Weights of a small transformer language model: rotary positions.
Each number is 128 + 32 x the weight over its row's rms, rounded and kept within 0 to 255. Layers, rows and columns count from 0. Numbers have three digits each. The size before them is the row's rms in percent of the matrix's.

# layer 4 attention output (transposed), 256x128, rms 0.349, rows 40-63, columns 0-127
100:146117155140146081077123150124103160180179085158111149111168162139125151065095129116109177139127136081083165112145080124147085175158119146103091075164094112152112130090085136183085099214133142095122106192163144148119136159097104100095153142098168160162109183161104108196116088125129081118146170182151137119170112163172083130146126126114209114090150117144154111128168135115091153071126
115:097145088091096145125088125098195115158083124107128188082075139135128079097078149138122163097083156112124117144164090096132098141105122144115098118145179081096059070145122137148114045089107098116172109151140150119163147120093124135118132135139163134071031077142144119069151107123135137070128119162156149156093069086101156105097138162113148137169122198186114112180120114103154154111107
112:141099142145127110082158157144106168195137129090137095129114140042115120070087060125117216110087110130140151151103123161144149175120105138093108129146122139155128084118143151133103170168109145125140131163103081133127098088144033123082204113150147148167143146120136164093125117151111070149091126168173061129169144084182087136117163096098116165180166111107176118161082146168124108107113
105:153061118178099069128175095104148110156046138160149118115179128116180145107139087089203125210094193136141163174140119126145154113145066167146140173162100131108099106115124157089160116111095092117124104124139084106110123136163164136144115142105139135142174139099161115154216138243130139130139166134140125063152141119108156129174109125123155102124161160140146116152156166129079146125145
107:205096150158151145205143127109116066137135186166106120139125147123128145155089101143120050148155157175109105121149221180113110124173083133116103123132100143150146115115199118161154093077116141166161113094083115115153175107102166158212077129105121163151192151145196141137156200067156143112122184148175108121112138132141150136128076154136139131098150125119094118141145110123144127138142
107:080147126177110108114143157112143069140105181177053087160178132136110121147168139138156157091115119126133122113107115210173133114149140131152145132106165104130122165183115137118127092135073145124099119155168129144139115183146170168148183112169163076149111168108084092175134084119139200171135042142111109181141109146093181153084083175123121155131106129136129176128171173155174130135068
108:157102097134143152116043124111078127119152118102120103100113094134104151048195137150130095149159198080127192084123161177196093129134109107107129094145100108152138147105164151131150148101056119128126122066114084124127107093121155106165153103167076111111183148129184147098141091170196171124166168166113138105122116074117139108124139133065186134126157135193130127138115119073105157107102
116:154120159168107111076117134091159186193136103130151151133145126125170115134166129143094132048145176117148166125115156133158087133066109146118123167092187138158129131122158136112129124108163150144075155125157138169173150088170149109116113097104139135138086132117132155103172115191031128123120099165109207088137097178177132154149106110136088166125173155140130113153208078151039146122155
095:117110123119106116113142134116045100201133113165050158111161129117075083088097099124158063127168155145129115143100099120139092121203085144126143111154099167144124087181159165131103157118077124168071075155121089163096096107161095125155151176168088138134180108135158137093099164088150149098143201156141088095063109168114143133116126077080103115111136151097127097153144164094140103118085
105:108140144138141089065130108131088085133130131163126084067123143122198142138130147120087146179122103165094105114131100138091141185154139110085088078062183179082077071146181154159158151080093069157129126125093088162118111105159132092088142122132170109123163105098111136110147177147160121161087046098117143177080170103145111120124154096125131107148207113128125132093073103163142098134161
096:121233122089143104154164134155122129137124098140127110147093125106077120064123077106157145118158134181100147173129150110081059191116139104138118045156131143116149130134150124146185115110169111109088050110128149065116137141136127108160108188164140097099164162167128150110103042130105122133107090117148131174151155148124162096114127137173118076118130123150121116133124033191160161133109
106:138150094139109142214134109154104113080111143116148068112203086118168143126109122088115139152142149091171196192139173132154126091107132115143127141112131130105150157151169118072124131135127101089160148084211170129111108161128127180084133064131063101055067112111157128130146156182147110133113146122089097123080137095146103169148084145068177091092097131087116128091086110103148104125094
110:133115149141122156144093121167125117120126156124154090075149107074106142091096135167132080103111163080004122205136142195171063126184070116138149129152169162093095095071144121044177108126121135146138166132114112086131094153142146158136142141149079097099114134156185110159133121146146125070112137133168151134143175125090157123115146121142149066132136144080153136096148100074086154113136
098:133094144109122162123131054137145181090174102164109116143107126057083131125195155159072153071175175105133124180143113110114125165081079146115130114089080062153114131133207073159079108091126125119129133150072158134101150157067083114137119165110158101137124112156158139103114165167142067128113119155157190095131139127111116163168126090134134144101203187115180111097101144123102128137119
105:171094109177186161133175079117123146140153128157113086143086156124126097134088143087102138176170133044143180110109087101163127136121108138105116097180161171177152102184135142072150123123130083173136110066111112146135111075162082088131074100160109095123093190122158085162165185118141144146058150091118137104118167092109176135167134154141137107168135162129156134163096095119189141138083
117:156051121140140149134104091083151077134106181176096159170105153193188172125121104110147167191122071105132113077108133158143080137094155102156143125128116112115162147183165149125107125125130054152100114150091164138128158150154078075153103097126104090174094167122115125090129130150156116097182157182120168118119138129091164197154125068073176111098128136137128165163185171131145149150093
113:097047149160138159144137180153155119081150145106118133161092089081090170099151169085125130167166161154162160106168079120103157083149121184123130159132148103068102154075112142143172133146111165138180059080197154160145124138102152136111145124096115122154202132173141109163107088140099206130144140124163145121100116092115151146119080121104091080088126139118140148107144098090103109117221
104:092122093133084107111116189119129110114168124116171145146158144165180076102130222164077112059094138141194125143049082113061142123129145137129166146109141130081093090107094072132144095131150189142084121157201154068110133187116146144134122177126166099161143122179112144149112115148099104127105114129068143124120101119131151163108128155135145127035107122198148140138114139121137114149131
103:136115144170070162136152109080109111123154083149078178143118148168097143119088097109153160162130109151114129112084142174128126115098150112118180136141172159185163115109205099042175099098066076083101157101139108110131100162116086124111100058172131128121092139115159139122221112132141162091103147080132124109072075111125122129154126104046116151125121099121144115209128147130127114155096
094:106155110115155078127157101130154148063086180060110194084122121067076118173099155150108094134139081137099174147184158097087124099160126107104165059105062171108081111121076090142162134120181094128131078151106142103107123096076146085130157129122151152166114131069119109115144142128139110110165081138092105142117133126102135142144150133104092151134102139128112209169163136171122157189191
112:134098137131117124109127118135113123146133152094148125106113122156143140129180073099073121145112135110133130125086130072204079134141128122132168160187131170175132115156098163167055111176140177171081110149098075125149101076125124121164130147084135083121129101093085116146061118136137112085078188180132174077175082034161136068177081110106135145115126104177133161147113146155121157086102
104:072103124155115155140155195140094186144113131123115112105131132107110165138164121131125114126133073117036142131104139074176102099094141093118134177112110142190133129074102168216118116178099146104111151189119139105143088137114135158139102049118100169154141161132154091140120130099095142145165168104095137145068091149119085110135138072110117145119170098092079192202144117159173144180148
112:107131155104169105100158175093169133133151075105113086133164146135147136180082168170069144090197099191143124155119072088089135146141115104122089095113108152120102153180040082142142102146142171128109152154122172134111163096128149137106144181095136080120179075098046162180113134104115132156095106106141165151150118141161127151112100104151105173152134137071118074137108140083063146165143
121:151086133125129121092082182141174129077110177097056130118132112201096110119166068146148074126132096119097120080093179120135130171131148099196149095131166165137112151153176123194131161171127090113174118082068149113117101174123162174119110177101080155132149154123140167083123109131182151120156156080135120141085056147077092112139108100123078101122072102141140119101095163152096128141122
# layer 4 attention value, 256x128, rms 0.422, rows 41-63, columns 0-127
111:138134171138164127071136056128117170144115122145130087162138207126159159128097128153146198148152156152113078084131175110102113127136145153053128170140136122105104093115101159137157122148138133124071170066125110091091142110146185132125160147157100090116157158115169154153154177108076163143132136179109118069112175121157148161120144082070102168117151153150169179157135082137117019125110
104:128196157117149135202112185116142120068166096133115165125142150176154125165152150166171130093101142102110114139096151120120115160140130096133120120053177131111045113152108076109168117149086136140091081136134175083154173170101105119163066113152137090121085174142104181149134135047157156094101109146134176105087097174090058134166168136100116101110091111097101104112111106148145133143177
103:165152104124120171117105173207131084197132114129133103086150116177118165116107128097084152144153136140113132103159074112113099073084146123211137091067112090099154145084124088151171120143142133126115127082145152195099138105139120057105121120088168101115178117074106112125143085068082150118144120140123136120074099124157167120130105120139135065128108101076063130058143076089159148159146
101:102119117129084150119134073172119136146130182153136149138113059134119152159180181135098132102146124154145116167173041154160160139141141117149140177107116095185107140112085082117103139123110068071123079053173206112101175153110127160087119179126166126122115157176124095133073130169111123101121117072087084134120132079083118161114103106119195101133108104153138070095125160089113123089139
104:149126154105117139155102131130106100058137105101165125126165044076183142123110097160112151163097115154159149155117125106140140197098113117104061135140147106148128153099133095112115075134121163134062186139134119093097141085169042162105108123083096182162082144087119178156171151168119128147145150118128149118068175125090120168106122152155181176128191136066118207136128119114120163144129
106:130167111172168097084125109141159192133155134107088159122130166131135138151055109135128089056108166140136102091122049134152163191134119213124098123091130139141123090097069162149182119161117182161122099152137098120084109122075120139132186152136157161140143130188079131105104168135081112148116097123135096162159166145170178142108120169139150094123104205086096112105116122119063157099110
100:097043155088128122105188136115077071089106150118101153117142145109081154174072095059092169100117082079105105080122114059089165138056122127099137126161141143109126072098160161114128128048144134158132097087127121146116119134044093136142115124142131088103143120136083116157149154084170189126157186111157114141122155159098099123100151157115121110135074108161145153162126097157168120163142
093:161123109128138124137079128130192199133136140104101130124129025096070148110224142109112142114084159135098105127220067109053118142141127102103097112088162148128072140159047111136151129128104173100116152115120132151132110104093124116135097154150167153090101153149095175122138105137135156108105120086147183128112171075176149162114125179136078124100093118091126114107164141074122107103137
105:129146094168094082139110215096181165110148138095129148175179091143087145198131090147112106097114097131166173163120139144107089096121140136138147164158069172139099104121159163131125089165123153058133089163143104079148149133193156175149097136111116140107160157134131140135108134124055174088163082170072083101048112167119133155129155110135132141128054128175156103096136115151123121175115
102:140097140138107163128100114102125143175140130117153158124174149141152159142128177086116125104126141107133157108072140142140148092176117220117120111129090077155107117163128227144066100171059124103110108166093171105136158127121080111117113105121115120128093060119093122143194164139118109160138167085127093148118117173143158157190130067064183157155183106093157135119124167121110075143194
100:145127122159137112096115116138164075141198144174078107108126219126128164138108153119123117092107128146072145144105094123129213144168109132139142132114125148091122106102099155139120169111101162113164174186143098135149161074185166128064115109072085145174207127116171166066153174111123127146141120165153118120103108171116131139130113118164105153142061101172074107133160101085174177141079
107:172111130113189157129129137124096133119098106125190199177136105183125097112145148157159079195117141099182119108134108089143164155153033171076092082120108152136128084106109084183132087162092114091133147083139095108076157144127129125137138146155132155132171113067152169061174095089133087083148168129175076114098066144154151129100128141114097118151074148145110079118143138108146121107124
098:134079080115189165110116153131115127112112123080085120112175144170147075108096081095127117093167113154154155078110166152064089152111121124080108164162138102088110100173117123109141123084213156094168093082093121084142156136134129139124158159165111059145170120180059097103131094100149157112139185131115159150122100088087118145181112104129095090118142136150105059151096128142136066079164
110:157092171094115113097151141119124170091184135154119169186168129108150119133105108170158191086090082172103153140161084140134140105216148097180149119099098094182071132213123123093127141146162106044106134155062081147104123134107159116100153139102150096120147149124107133077140118125109121137134106161059087090183160154065140081129153138123092137136128081160110142092116142134086107113160
114:142136117055079178080139162188145151158136126115111096130162096074128090123126089191065160103115143178047120143119106139100126142063119096083103172159109098079156132135102164159138133153204120112137135127115089095142149123132146109113130159109234121149121127134126102130167092084124141123092121104112108105168135142133129123158151104184129130152164140048146092086075072146117185115146
107:162187155120142123028085095156119073102115105158149162133106182150098134177091103166101088153124083156122192122116089177122085122145141132141164082128102125136155123116124108210072098124093107131131112144090177135117114108100148112136102163108193119077108144148143124137122125083217109099143123132128121172152138113148147068103123133190199149106192156106123097174150110093146142122082
099:088141145122106120150123075140163110122104133133137133075126098097140170074119102136172146121087170133190146143151177132146088148107119146079091106125108168117108114105204138147133150084101085097078157081103108149129095134148106147103121111161105110071171039140149160193115131065172172124164177188153086195126055106157162154140108089164198188159127131137129144145121117140147146126128
102:183152211143150125122113149127137132145116114135136095176128066093172161173118138142131173097107136115079137108160061089158138177143103123120119162175124160112042107115105112100096145114162100139125121141083152097132170085140134084112122151100149149136171133174122187110180071154076165130091093078128067109135131085134102171079111184202101143164118114148157135079126116164161124124191
096:097126113133103171126127150107123116201097160148174129148127151196116153119119129146071117192097086143101101086127150121142117077138179127124105110129162087145125171243113151135118166148130064167129185141137101116132114122115117122135124157145151129113098105102151135154071129122096146170136150175109132153133097078088183187142149115074161177055099132169141055095173118168091104176108
107:088203135065145089104161099145207123128117117110177113079104130109148156066132110106138167125103144091136092093133153182076116144115068110189100088140125071184119116157097163118170154149101111110152154086101115165130168092051138149172145130125117075154169157161080119128136105140144123130118098160129136081194114173153121127127121110087142121131112125115176069130104115099138226147140
107:130167125116111141192107083114097161113140098129146128086148130152133116116111151141111124163185114092133123160112108133134139103148043149105123121129129153152139084079117097130102164137123066158172151176168113151135172134133136084123183112166093111110134126168190201135091113163164149154123062099211168154154153126151135186044113185087126127071107155157115047148069147109103115126116
107:142093101135106128127149090103147114138114101100171127084132050156089169145142092148134099156120081129104144173137223141094126134184169161220113084074146120125136087114207138096186183129123139134137154103056107130130098124129101168106075122135134124135116133135113142188152086152186111150139134135136147146054078100133117097143106126122114104085133131192148157141112141188138164073161
110:169110118095106114104122119161114167169134081158151125068130146108086082164134153048132091128115162117157106145153156180151127172115059153135094182117145157189142132140103142139151112122127125119105158158158085086139165119146110104191108091199214156140138126175074120150136099154110085125090059143124125152158236135147091144116110131163120144094175134155128113129154171138179136091099
# layer 4 attention query, 256x128, rms 0.354, rows 64-65, columns 0-127
103:141134142159097161163090118142134138155096099173162193109156134150063119137126093140068069124050052094164158156148118116130129128082164162186115081163178139147136101121156141126140095134089091163173084113079142119103131083178166091130074115120112151087162099150099099081100165127108085129105110084098090161142143145066140108143077172189145119107099145146144101072124100157134089093131
092:145118143125138145128131128046158147155148132165116174144127115102099141102134123222152085136171099152148082076121144194127135119153130083091151074139066151183124124186051096156079111147140153138088140123118142127111161140151111100063145129148085161133101112142130115099224096165121061129086127122156158130125152128166162178103139223110129148142085131124071119168135111148110103128123
# layer 4 attention key, 256x128, rms 0.326, rows 64-65, columns 0-127
108:115115160096114069154103078144159137109131184141119122129101139150171070147208166105153187141099098172160092195149084080117083104157141132154135160087138151138120194149097116075172156134134134071085130120153137150155113100084115132068100134110113135090078082118147126127050130099136153184145047149132077149162101135133150136187161097119095121161114149128130178106125130134139098188146
088:149097135109133142153172121119054134103143147059131078137100154117138145128228101113114203093098165175076091173140140132136182111120151135113136147130134136109070099110104111091130148105144100103124087104100170177143091172129102147127100168109121085104130143153178159107097139096139095176133060163129152124201126181112154094204113131154134131093165072064174170106154127097114123129112